Each number is 500 + 50 x the weight over the matrix's rms, rounded and kept within 0 to 999. Layers, rows and columns count from 0. Numbers have three digits each.

# layer 13 attention value, 64x64, rms 0.552, rows 0-63, columns 0-63
547379500542576513471486602492460493503450491424418551400607572478606449517568565532538477472562481499471443432431462537455444622383506578516411556402500482520472503579509527435475542490573469
513461401565442522473449555472512511411516519457528442520589454438492561481530490425513548464474498521525484524496525551506443486440484484511641482511508479541528423544546537513552449463512522
593533515506571474488455453495517540524474547544428560502467465477544515461511487496506563572492479476472565601491426538536489446510453499586533457527504417458607620522538475495464484578563484
462451360520616472449490555522582453512483480585517520520522500579526462446479537537532397534466521501550503532460453487466489553521567513458442477480563532494545654516484549519540610541429561
533506432437558483576530468500565458470540474532527541569551495461469513459435519540436475447478471476533472587493560436462532474429561471566470550548503489482477434561508530540464590575468500
374504371502482522465422543567473410583487509437578513446600586516525508512510494475544490474515485469435506527537605515505506454478501488514548570405559522430611391522469485448420516508469568
491446529505568547420550541452428520510499467520429522548424506569540600512504511495574582544439590425480499486548518543508466567587494572481590469629393509465476481468533584468507538505498455
456509522440593437471443486458411555471500500525570459511455406561436536538507477539424536509456460493471545464554514488496540439486555425451506478536614526470509473449482457416423558635482534
548467494394494507522532413509378452479509472546501444541472467452481566507504456479572503540485517535422466474364458510460499531524503555509531456544454447477487551446534470445512549540470453
492477468409525466497434508478484388485521485525512613479563494471514434383495595519561465424524416507556475463566498507448419620512430478476415530467497500494448430474486509492490498479529505
375489525485503391560406544548550449519565521542534477465441534479487497394459496485489492514476479547520509505465490504493461444532496476526583432554466573591529481609548425475545543506606495
526488502485604532487474406530563494531397519480450626503570448511502456580580518489514464508570512491508506469525541465511527514412631483572386514596442597468560546550505501404499463432563662
535603532426495548438493458521453514503608543476549482524485501514527518535581499510510498550548493433524508515600574521618510489478563508575513455489545521542452423542476421503477490514452523
518571492488372591487441502540492537521532456545431455491465509434398425528450577432609508476571536465564468481556483520543462500581471459524517460412389502542409453505572510458523607490475504
554647568463359539521444494531477506501620513545502467529453591619456501531507540510459454483544529475397452571453459480490464446518595465523522417470475553531485504482447500599484499526484478
489385538471455525561433577509489483378554426533532445463481550412484560562473483446467455462559530465532526471526393503544464384526507591573559517471529475526494592557513495489426393499536541
512503628508432540426485489471446543492520638587540529523552558467430498635579526591451486431571499535506538426472515452573543537457413450590505534613559587462530456507520512463541511532465420
479520469522440501552542464538459559503550537542558496475492482610497552474480535470448519509628445432503474504550518458489498520518503444543437467476407532533557355518499521550513393515450495
538480503530386487433478479404542573632587460536536578613421444556458506581463525551500557567528455430512437513487522535536506402462475466523467501618557515486425497518612432475626436542447467
477416441594519504539492526478411469452565567465457523580425583508505425521483566461512557507459521444487422542531564595530439465467550515474504477554476483511473524499499493455426506445530446
601392564464491498485524493539465432518412454527515530600484431462528491525495482498445515573622565370597544561480465449507504514474417436494525498508427573507453467517518616473367456473587455
558506540512567523475548454487498498522455550465541538616404513545429521498541483500525492537523568500504503458470526520583479463549545451384440555458443473584574447490489459453527581499486510
486575558481501501530460541483565506465441469485472462532559494596412497458469478486481521469488512486498552516495533479358512485471552500493414575498557578461405558518546513487423545588498441
461507561523535483521478407464443462487350530512500499530478518504554596572516487623486541596456508555505477501475519457512566464552501476487518477524610540438490481439565473540506574573463464
480472530448402488486538523394480514440540449506492451468500575490503506458503555519535506569582472581522413527491560492560539514561510524447512481509501501493516555538438531490442549447459518
436483504510499435506608548511452512556384521625531479436567514427487492483529622495557540535515507481436527505462561524450548595461449494497573486412468487601461573589551500534531414445476599
604609479564497519561496549529469658568484567372630476468557441570524480524488539530449397364556438480443487569533516527614383437474474472414488479429471505440487413588511490584420359388478530
483540502463474515541471647514533427480494481604523507538484480516465455502565501504581507530509487416504559559498429513515495492525525593484464493602516414463513583489437516530468560526445454
547568515442526508509572415485441541454406574420621507483437542441461510534571544460447465594500513492524592453463575472508543575530504470550473519506408485490493446539496546488618451481548501
488554438477524481556480562561572506488418539458485524497459501531471499417467603454440544624538485615476486489487460522568550553507499416511502440558613562450506489484508514484451438508445526
557438466506455448419461482599440492572457467582433500530346467513503435551464436483555520568380461590442485508483492509478414437507580543574556520509460503567414498457520502481540530419538438
445503581477397556481488410531545468537557551502614409442470528536573514442367438528522587419438499565538626432524465483511499445447517436482577490495569475499403598509542485499507507476488524
427527577534470454464487432505532543547577508454494495410508495546502498489478384552461497512468472631468508478403499456526533461494506562469472506400537606620501491470532473536510509548459504
537549512479539456491567373576529464482511483460533488470547571451506435501454561530518418422528426560473476456522506388515517552466597455532446508538546476494453428500525454437527493491552577
561507441436563524447451491457608454532530434523467536575458427477513451525404442499457538560474474510465446567423454527514450489452615577500463521524439501508483528526431498568521463503500513
549508459499475488516471529488527517511548436482571553474405587530529562470420525437416470505558461514469503423424521522555445510582546521567535481495542548448446504583484544511464532575430513
416492455536454556449510490433510511506402490462524472534475479460397508631578449457446548523625598533477443463564549509489500444549499462455483509407520530497535439479492587497523477522391465
490491570444483511473462503541517439618552552555518435478514419448536391580546512493469468453567533540551516521516462489558431569474420458535532515582535508539463483567562515439562468541514570
440526477595436524572465469501476524515469544505565386504419529459450519473571477520473460525547530586509419511478464609486450437469551465533494468508450477434503450513467475445456500426387487
498516459552514543511546541533494492536416482513430524446584532589442477524516485485522547477516477464542527484479427488565496542575533495448475470542540490471547546442562601516503505420443556
509493612412599501479530522481599573414469454463506559628470534498380458541514479486495440510466526505576561478516472501419534406490521384475449448495447482487506544550515538563521492462511515
495538408513483462534451497434543594541419525537552532550484439529472514473487479581491497434527515514538450573440516538539541433435535503463468516515532402442429516518466519540444534557480547
479549512440484525462490489515549505527469514490549485479571532536542579475499450506446443514459489387478526455476508490485394484488477572542515497631500528545476487537440444469455395474470455
444480533433561514549641508468478452482467558478581553463461509548490598512503544523398570460624502475489421500493539419522528461480446568470526464571501487518535490431472508513544518523521424
443556537526522488534500554454457501503524508517552519460451589507492512555492452513496411376453517538429529546493412480453500535483486560514551579384524496486537430474383544445556477540491563
536496522464456578563505490543492492499436549539476596521502470495455514553493533549503457561528490448532465465415579463565529520425502470480562423433465554409494434480485497479465480521409385
568453372467465441460513493443399501495411456542519489528472501496489644468493518518540485547444547524503479486502454552546523517517484512524497440438494506595494544516470475557555502555462551
501411509571600385412481495517524458555474459556617537570482447426506480443498513502555461571460547444491577537437490587479442411510499370466506511536497413490465491545607467532584493583473516
451459460415548460468474519535496415496604516506507451483524520514464546561492537535501445452514473507540579441521480483527507459459483498530510554481537524434496537448471468458549502497460532
495509446412441528506488530478453443449498552497562514419533455546494405448409548516527497454490489567560465434494476328583508597471488496575534591527505414526419542475566531428524494545531446
528489476525456556459451505468507575427574497545471484582479515618469532521463470496507517511568558400500493508506491560493466457563565596567533530474545445553577479478552481636555484578487513
548557494471450474415509533508456530424455557402539485417489500475633473452558514453366522545562474544535492513419497419558559557488471537483492528499470419482584555539433508489599454524513498
445481502482462415488401488471471460486412505500507468446502526592472491527524474434511531522542592515542553494490523498525511560466517479613502445525523530501557514494482535417484462568449439
487497496501442514496487417535513421496513467503612500440439493418583544512451443517497541461528508488621537529533539470494521452457559546617616484394481489519503584536551564540448504461446471
455509504435449585481497555497507533479439409548517475546437531515449556436523493409598527576524524467569479508481511527644482460486472486501443536442496518513429509436569471462518511456434541
558515595432529556461508528492452540443447498498435405399531625406488525513544574564557503438563585472533460566468545457600493479483466517439562514415397520459460560482496513443398571423466455
495517474466513459527474569575433612541526482475527505474521434510529500559494507428466477515557470424544570500536497492568546537521458474527493493457414450528490332511501478490526451494580453
495552433470553544512499474517448461455550584468580458537478441572545527520586471528522507369496473382513465525497498486525476486499649479479470375428497538571477528511542532490558550519532520
477546453510555521531495506531612467472463504566514540454504466577544540565588507561580417562492505514630574533527467573481485457558560471577475472523540529458467498410492513584462498603520446
536409588505544516482431495342555519496545483518512572534464479611467495531478598566488572477435405433492560488564520531503455451483520463454393526520502529518520503551540519572440463496490511
493556451514453572431589525442532584538375442533563437518491480510509515531482496495546465484433488450444460531548569442454482547641491462549550420425451521501551517529558513506585442447532445
532556510513470514492583500421485471482566496460490535459502526516581442506406563532518521492599497406569461488453396536512539538457487540467394517524465587521399490496471462458496402497457496
510529485516514469542458508616536423462455542418527460553440439528415535535443554486392491563513497484523467546506437500465384366564527506420455598521530432518506545473480498490483498493519540
572535576530470528520518481414406511680468475396563466521498455582448567476527408471508422531569503527474479508500520396475554523507511485496558485485463498447476494484464539446512460556547499